{
  "num_hidden_layers": 15,
  "hidden_size": 160,
  "num_attention_heads": 2,
  "num_key_value_heads": 1,
  "head_dim": 64,
  "intermediate_size": 640,
  "vocab_size": 2048,
  "hidden_act": "silu",
  "norm": "rmsnorm",
  "norm_place": "pre",
  "norm_eps": 1e-05,
  "positions": "rope",
  "rope_theta": 10000.0,
  "rope_fraction": 1.0,
  "qk_norm": true,
  "attn_scale": 0.125,
  "bias": "none",
  "tie_word_embeddings": false,
  "parallel_block": false,
  "init": "normal",
  "init_std_qkv": 0.0476,
  "init_std_o": 0.0532,
  "init_std_up": 0.0476,
  "init_std_down": 0.0238,
  "optimizer": "muon_variant",
  "learning_rate": 0.0112,
  "lr_mult_o": 2.0,
  "lr_mult_down": 3.0,
  "beta1": 0.9,
  "lr_head": 0.00967,
  "warmup_steps": 0,
  "schedule": "wsd",
  "decay_fraction": 0.807,
  "decay_shape": "cos",
  "final_lr_fraction": 0.0,
  "batch_tokens": 32768,
  "max_seq_len": 512,
  "doc_mask": true,
  "train_tokens": 309900000,
  "max_steps": 9458,
  "dataset": "wikipedia_en"
}
Each number is 500 + 40 x the weight over its row's rms, rounded and kept within 0 to 999. Layers, rows and columns count from 0. Numbers have three digits each. The size before them is the row's rms in percent of the matrix's.

# layer 6 MLP down, 160x640, rms 0.284, rows 0-159, columns 480-519
100:404486471491513554542490473541482480512473458418530518469467467520483510461516520522499521455512540518477496544524475525
106:505487485447450488580534479512531430500549497526586584522509552514531581517500573527482541465525434449464576527508508449
102:505472529527550454462444558521474507491473437532517516483454527489523612520519516471403551355504535538496467483488517566
103:480547443530523441462464496494564517518438446534570451552543521510470494522494423528555416514531531447518475490462502468
101:495476479546515513509536502528449472499493543523505472521512533510463524508470530439565524517599475507505488510503498526
099:513482530548538523510492510521510481543466488521552562514535440525517563423509465514505507497491522463478584558482465599
101:494464490539462470430483530543517512534510499511494524443539448526534435540518484507450468533513429490508461480557565487
098:481454480456490477498475544478553554474501525508526517472538530475438519427515498497497501512475522510428524482459483497
101:465537455483520466468545536503502575483541489434468421462460500451551517498510519464468494481555437463517495589538499525
100:526535478496464537568544536502501417545442519491537553518429498533526568373451476487470521487472530435458516482493477456
108:418486480489401593502451525440518481485481436509547491505497552466514526571514498514503486551589500512559485535507527468
096:457494593468462502496521549484452491548440477433505414503422486498520513469489497494437506489518476553547507452506502477
101:537490500534517469488490477517505479512496469518464478431513471465441464531527500423503453504487442487537547520517517538
097:482573486488475541503478492476443429525491415445455526520522473502445561534512430525513442515516513578529499511500462474
093:429528466549566558498499498482457462462547463426541465487528483522521465512430472489486425550477537550478472476506513452
105:524481508465590515444521492566522560469501518448511515415534493464492507587515509533472442509552494533458501484508522466
097:503504459520545477473498490484435520480541471546445452460494565422456541528488523484515569516489488476483483485542478433
093:481586435489515539477522449558460440520454480511575533511501483470516394585573402488504542526514523509466423553460546511
101:510538459503531522474453462521450555474420554526623494488500595459475550495467543594449538538563581470586484525470576458
099:545559499467515587486492507515567474473472519462487497552450461455485550394526527369467499459500488523560495468507462468
093:527459485497470565435470460492484505448505581468483503510472528539555512523488467513446455427472527511545513546483438491
097:490475521517530598500517523477489485539502480497535496424502483486496449467444516573511512533425446503586504488499552452
096:530533441559520436492430466447578553523419556527554441468549547518501423522513411526455499451488536436512471478549451462
097:535515486499487491540518488541474479520429441461495550501559472558476492499490494479472494516505518505525513494547517506
097:570521447461520525554445492529596523520487406567471514474495486532504530428551480522506504534438498486504518523504518432
100:465545461481437515500529409526498463471466422579554526518488466477587431492592578548458439476493464568465468520485504522
100:452472507511483484532494435461486497491476530483516500494576510510569448436502441566498472481472475434522562476489479497
095:476534507470488561437456491501490455449483534564540485487560529484509492487485462520439534557446519439514499462495510536
100:494511452512514544468466511524568429457454529499446492485506504502490521494461524546472465491515465509468524463546454488
094:546481542601516490515495509528536487431476500463576410416532503500489466512530525432523547499557520563506479453422523536
096:521490460531450435559553497511456489451522445515494522526518487489533550528461511438492532510470430516488514515529537535
097:485507550463577539544469481528542510470525550584543557525563495521449516449525439524576478547517424538529472566494564462
099:435518499485538496458469465512549536530527456552534504503494499437528514471499475516515459505492517560522482589570522496
102:544500475526517516437599525482463478515477508486457494488455538533543454528522536517475491509509514456473454527503535493
099:520478491491499452543512462486579507479491520534474518556497503514508532409594401518501483501450518530504493522526504543
097:524440472482497385474586547617532475519589478515512451483387472476456569489504559494527428525541463506533481486490464538
100:492546498402487550466457539449414519535444465474460530493422474488544534540524574524476528457461494472491488496529529474
097:483506467451525523477498398518610453452496509475502557565473494478523512431530438468511494529494507511474477417473458518
140:498469506542500466504486537498495315485454449506480533506464441473475505423483567509519478445505514491485515527442557576
106:551531553497509558451543464560459525470524534515490519487474555466525527425494454516462530414505523515521572493529454532
098:553496547502491479571494484549500437536470423546408496479441563427524477452542476502508466490469423528510476451532522447
101:519559546429474435481452591556446529498463510547451486565462506522472453513498375583530487558483474495459419492508561458
101:477497558535539543502538487438456491434569486520532476498548514525506471445572502537466507520534436444518484553549512475
098:454553515487556502504504459469605497474463510494512527588511520484540509430559475508495474452497576469462517458491470505
100:429454464553523533521467460486471478462469469506566506478458540482558525519493484530418568434491506488413467523517471529
107:532576501452518488477435500457530501519532491478534538511507552468504575499588482480369493486538481535535584492473473479
100:503530480491511538483443441479449496517570547529450521487460512506494556487487440606510502509519519453503509511479483510
095:471543489514469462497471432595406530526544442536546529470554447535429495422513543445433504491408531531533490508444516485
102:485473570462467478391463468524461520473515498464507541459580452493529467482450559526524436498470512448455500499502497552
101:526527461430474472540479531470467542493521431451536480502526449519526497563498486589532445561516477521475599457470537495
100:551500499557507578519458577550521579437551447537515528521477475470467506495542465500507485455526467501538428557473539498
096:525474460477503529559540557587512531531555465548490444572553460514512575454519474489539482530478466499509483559498577484
096:473516534535539497475511465503447480569501464460508478519524471498499513474581422527571537583550494529511446503552498508
095:454513519457502532480609455542485510540508457505500495588432501497475487485437477536506556491500438486485473481553495414
096:521507439514492450479540533525545467500373453483571496492575496520526515465482458495557504501549518455524532446540479559
104:496564503561628481515572464517451540528493514550552547500514447421440498455505451543501526469446577528486498555476549501
098:468548560438546530582523530473508506469552509476507492550502502490487393525507528474457491520477553463525575465483514446
103:637471512489508498491507556481480512466522474524561488463489537478473479547534502512507538439539472522462533475547481462
099:550516517608550493472536486528569493471450509487466506551441404514444466417497471502512467462498467533548455498464491481
094:553501518496529436462577486455520498487570476588415546501536520512481532474480476462525501581492518563482530519545543505
106:496486473474494498459539542430539549528453451435518510517473473437454508487483530444446443463519463437492533545553436443
101:536564515480497588503442468506517459444519502497507500452522552575530514482503490440527524518536482482438537502487497521
104:479607518542534459457419511557519471472501500501453422576466480492481463423569507460451519422480566480561444472416572536
100:542531503484488444463471530563482533463567508539515543557433485510551505460529498449533489525469530492434535553522477566
095:459489548431466502540577506544530521496506535400563506535506498508447489469402455526529467554506470470511479468570538519
099:454474500533503560517504435438593489513458462511521459474470554432409530463436502441561553485518483469440534498498450530
106:455506471510504514512527454533495551454485526530574511587610484399508516473490414496523514465403466552481577560537482508
101:528550404484570452536491472480437471457448484597491496493513514455534513441510580542499526444516493504549504542472511484
098:452573516486492454465487498541461503425483461460542509444465530531509389497537521567412486476478538536525514532460564509
111:459464509536483445523443571524447463459548506450470462593510597470480462522481490465475520561496500512440515559575462504
096:498560514556490531515506520447550417557507422486512464562561474540463516512522485495492525517460459503525557515494540522
101:586441534507400485504451482472518471523526456508452529463572517600517479495465504529548537520466507546519528504490538487
101:499507548507449540505504540536535544523484481507517535486515459467500532480531536584561425425443505443520511469502513539
096:511491491494493477604531518430466519516490565505568492465516508534493426602546487571510533550440517459518562529515510524
100:542517449489601533476586524551424503481491583518456502489491524573497446400541490472487450480519555464465469476556439503
100:559506451528505446590519456503551470524548515518480433491579489479445635474514495434479502542509522569518468496528546483
111:489582526466510479502472504493466592524527526547498524457466519523417473557538440516446473530527522487520472464511528594
094:564384474502489521488480462549487433507518459466520431472503549489544584480463430491468437495528482536469559446509497449
093:480486460493558566539489461531496574444577514511514572438462460512482500509557502481503496527450496518539521495549563489
099:475455534557496540496514559500435443505497475542492556494467414433502500485489460520464496532477447518435502506521409438
100:483513525534534554475535505553457521489472511499551577488511598451474444509486570499498496490509454445436564463456515441
103:535471463531591450499509520476440508484480448508506508582475530460543518598556487499567609525538519499526453557526593459
095:493474465566536465484493531476483451484484469511451539514551503518474524438490420474476494512446504463468467452529494561
096:545519564458457546473546449492575521517472515415502500503420430442496508518497495507447487499436467571523542527527489578
098:504530505480461473558528466538553424501519525564484460471511454456444476453506498452458519470489583468528539495447548547
092:561501484440559524449425470466578497505509442474502510484491482501507455551574547466477398515500495496494447527487469478
098:540505462466563516571426520522541495455524544527493464580535572555482435511508461456547491493516458447535543505538563511
103:491514561443477433519464538446455493526539496523517511452494523551510560476512464508517466519513444586560486499474503498
100:475473565530439499408489424479478492519459462508426479508428524473435459500465495528465449466506393531510431489580480507
100:443555467526472479498476510509528493554467509595471523514518484478470494464514603446510422512485487490592455470484582534
097:513533436547483513459533449546495512560474448412495443484575509494508451465453511519464522472484546445509472409594513486
093:517435449589484532494463460487531551498533579513526555474491489497526493542487580453514475475463454475525509437446542516
104:425526477534467544458506510574560492520513486525551557476431557485486460462512488486484472465477545497481522440431524518
104:489512487550550464475523516540491521485490527548430461571537444499510541432519516519528461499491580565462521542534493474
128:486535521494499516525522507429493343461464482488509562487562476497511457473510523567489558494532528477466539549489480526
098:436461468470474425487483540505513486512478514496542528484480424473528471524462438458548540525516471427557508455499465465
106:587494463481464514530504544505527492496526551512460455534467549467486514448460507497487510514534511517550488483485541495
104:496481425478530463530427504520481560454539499559479538498602480538446471548525497516473579485436406539504472514483501513
095:488584452486485425525607392447505511500534422517523437506458446508476502500558518489548442472506496521431540508472492499
098:551560489494557506551424566484467489571524486438518511440473474550506515526513478487492487519532480485479507503489542500
099:506475505548519534412466464434465508505529456535532485512507521481521544457533442557489493529469463541541510474540539507
105:585516456518444411575498549457496464490491516531502499497558481439501543447498530496495544491523510481514509468478496453
104:520445524516493625485540589481563500477479502516451529519448483405463493518494510458530511518516545544503501503472474513
094:559541510475437527514482565473590499503528424509517511563472476484463477567500472425526484523473470427489454447471537643
103:492524492549542497508553434574478524531482493486507422541555459529502536448515642545535457469511514475499470463436480416
102:500549574532536527584454490536467468470423480489523514476534463581488489462452445502463457544504493468519505532505557498
098:503508553535469526546501541452504509430536483401453502447419533539526537540493522487466455498499554582445473534457491484
101:562488504475546522519483468522503543537486493414544557473480495534528485510512516467493465464547495475524491523499528553
102:442473460459510493472498408505508467451474446497500503404520544540502533443500549519535546470465512542490498439528560457
095:510556512511506511507410486483456514468544533515505491514519503441488532457490465540459493451539496462540527501436448518
099:512538460488492566529483469472454473476521439401393519530534481535471457505511488487440500450490502485511420486525590536
111:478589533451442526505489472583518516517489543527503541601574417489499508543464456521515443439513525451526459535425488532
093:429514509525477466427514442457473466479428513425532539503524523508515523539493464522520543482561491533451518512543459453
099:498533487511459503493515535434482470562496461485468521502511537523494473464498536467540481500506511511569525536485544568
102:543494513507485556459503513504535480489512517523450483437468492516541504480485583469506479426526435525473439454530459520
093:513543477448472550488488519493551551523493579537514535481421479465557508526457402533534546543419507526485548428444525489
107:513493449585517611455467578501520508508487487539567521508525548504471562473526543531484553539481484509454548430497488493
097:486472575482444579490508417498551498494454455520529521553472507461455468443479457499498488425484460501515448468579498487
101:483483562468513437433489449550499500436431488522480524527506532560469530453530527406547434500543483526521413509518446443
100:463542557519516589491507525443496493459539560487488482478451452448515503525469473452508438450493453503502490495523463434
099:470569503533488463481503548530497569428506489506512503492601515510536484523446513531517563475547483530523553527426505496
097:439469470468536532450539530523442512456524511562566447558551487462527548476504512459528426502494531445556463468502503509
098:521526528489492549530532515438542448516544493562430446486490456484542511483470459453476499478472450498534532484523494515
094:495495518508544529507561526557470476528528515497528461458506506492470457526552499453435478602504496427478497490490494465
096:495523474493504470479490461524517508470470426401533508500526512548462543497531458459557582482584509460522453467508493557
105:492470510415578377486508488520533558525508495536496519449444516570556419482557471504510401502492527449519470481485483482
102:510562514503541462563521466503498494494483482579506496489442479459550411551517494450493473569509503502545459455559461429
099:495499536517505445546502506499439498492518434524531464566518522568456464516531543529467419528494474504437530553454466518
097:557442518522491556513501567480454494571574526577473420545484550463489519482494473483538553523520470503482460514502487464
100:485512475592513442565536483495568509453530516508487454456562550542533493444473462522549456445517538471474442516584523418
099:466456461491552534569532523500505483409526501514495453477490490484519480496483502549520440563445496472476531476480545534
113:530555509557471440451449498476510490524546528459469553492425528541498550496500527492552417512539450457474503530491490451
104:480474547461562487542479514541447529579554503584467447504417530505459482603580459494548500534508491538489580448513497447
104:483497500529521492534526510480499475493454533484490508433487526484501500446524436490527490494478493631529504561468485491
097:457510494453454476492440468511508512536531553581531506551487491497560528513555447484527457521517496545514449478567446466
091:522519566516537416514516523467556510527510435482487479500418451518515488483543452480447497459530579472536501532514462541
096:490568524462457555491489468502571568467453527527430477430510487479483451571525498532503522428518472518471407496507499621
103:527526489494481533574535512507531484406485509533483529490488550554456515466512536458391455482443473543474540568448503498
094:507508469547528532539468488530541535483560485561508532561484593501491473544481510497514491515461465459436531447460507550
095:586471463572535536461516508481494487526439480483523468556517524525431518458463462484408465524527463440503505474497523464
094:561412483586484474492474483481539513537500498475513492446455506464457515472535473545571469512626463552526500518468532463
091:505497441467564530414482409500524490471484479543504513458532445561497486462530476517470484400503479541502477483551464474
104:472486506522537469488547466543523536499508450500543514463494466406517530579532577539552511573482464587488557488503452501
093:477431556500475408543439499463548501463497443534476469491482469547505530625536546521528467546492481455464436503511613512
095:480463476586570572509466461484527483554528527541490513461511519472492519518575492454459514549459486495442456452525443493
107:462479551468522501520474527538550484397492466529554525493525521534532540550446547452565543586593444520466513477567503516
093:510554475509478554499567455450506481531549545534479513420460520552518467457466455529515512495518500478455453532499528540
102:525439469540499545496541541567478485503441486460505473446569487510604497509515537525539480477490501539524474530516540499
111:436477495530500464524415564510499512453444520546540470575510504439508547417436526440474485486500571528492404527513532600
100:544488467499513472492540549511463511479553495538517501452515483484478470502474465526439535527450486455480448489497422426
093:484526479504513460573546474489526541500469527528589522520538567482488544498562408479484450410478555467479510572489504579
103:494556513496533479528473515508486509507539548494505536496553533475528555446470494495483479469487443544531562510553438468
103:456495478534504512598546415533529520515550508477536414512450489452553465504437518479500480522532478478420524453513511498
102:530517481529496473499523481493517501553497477457502524459467517496498452441542486425552530536548471470490473489492524469
095:487507478502511547592539508508475528494509498481504530492530447496568480454502501507515516502481450506520429399466526484
095:483445479540475398436434446472479445494483411435511467504491532496470489461394521481460542514534551501509483472509479476
098:486538526520483527529525504425512492513518509454527467559522533557438559478469532474574523539510454531486471557502458544
095:456519493470472452514512473504543506476512457472423503513488457458450521441504488410502604511438549521502566492509474491
099:420517508482496448547509538473521489535554468464527465424466523550522464470451465531469470495484510489544532449451614447
100:543495439500542461425484504530486514486457448540541515507506515481522476544489529500507500515505530506531453521439500509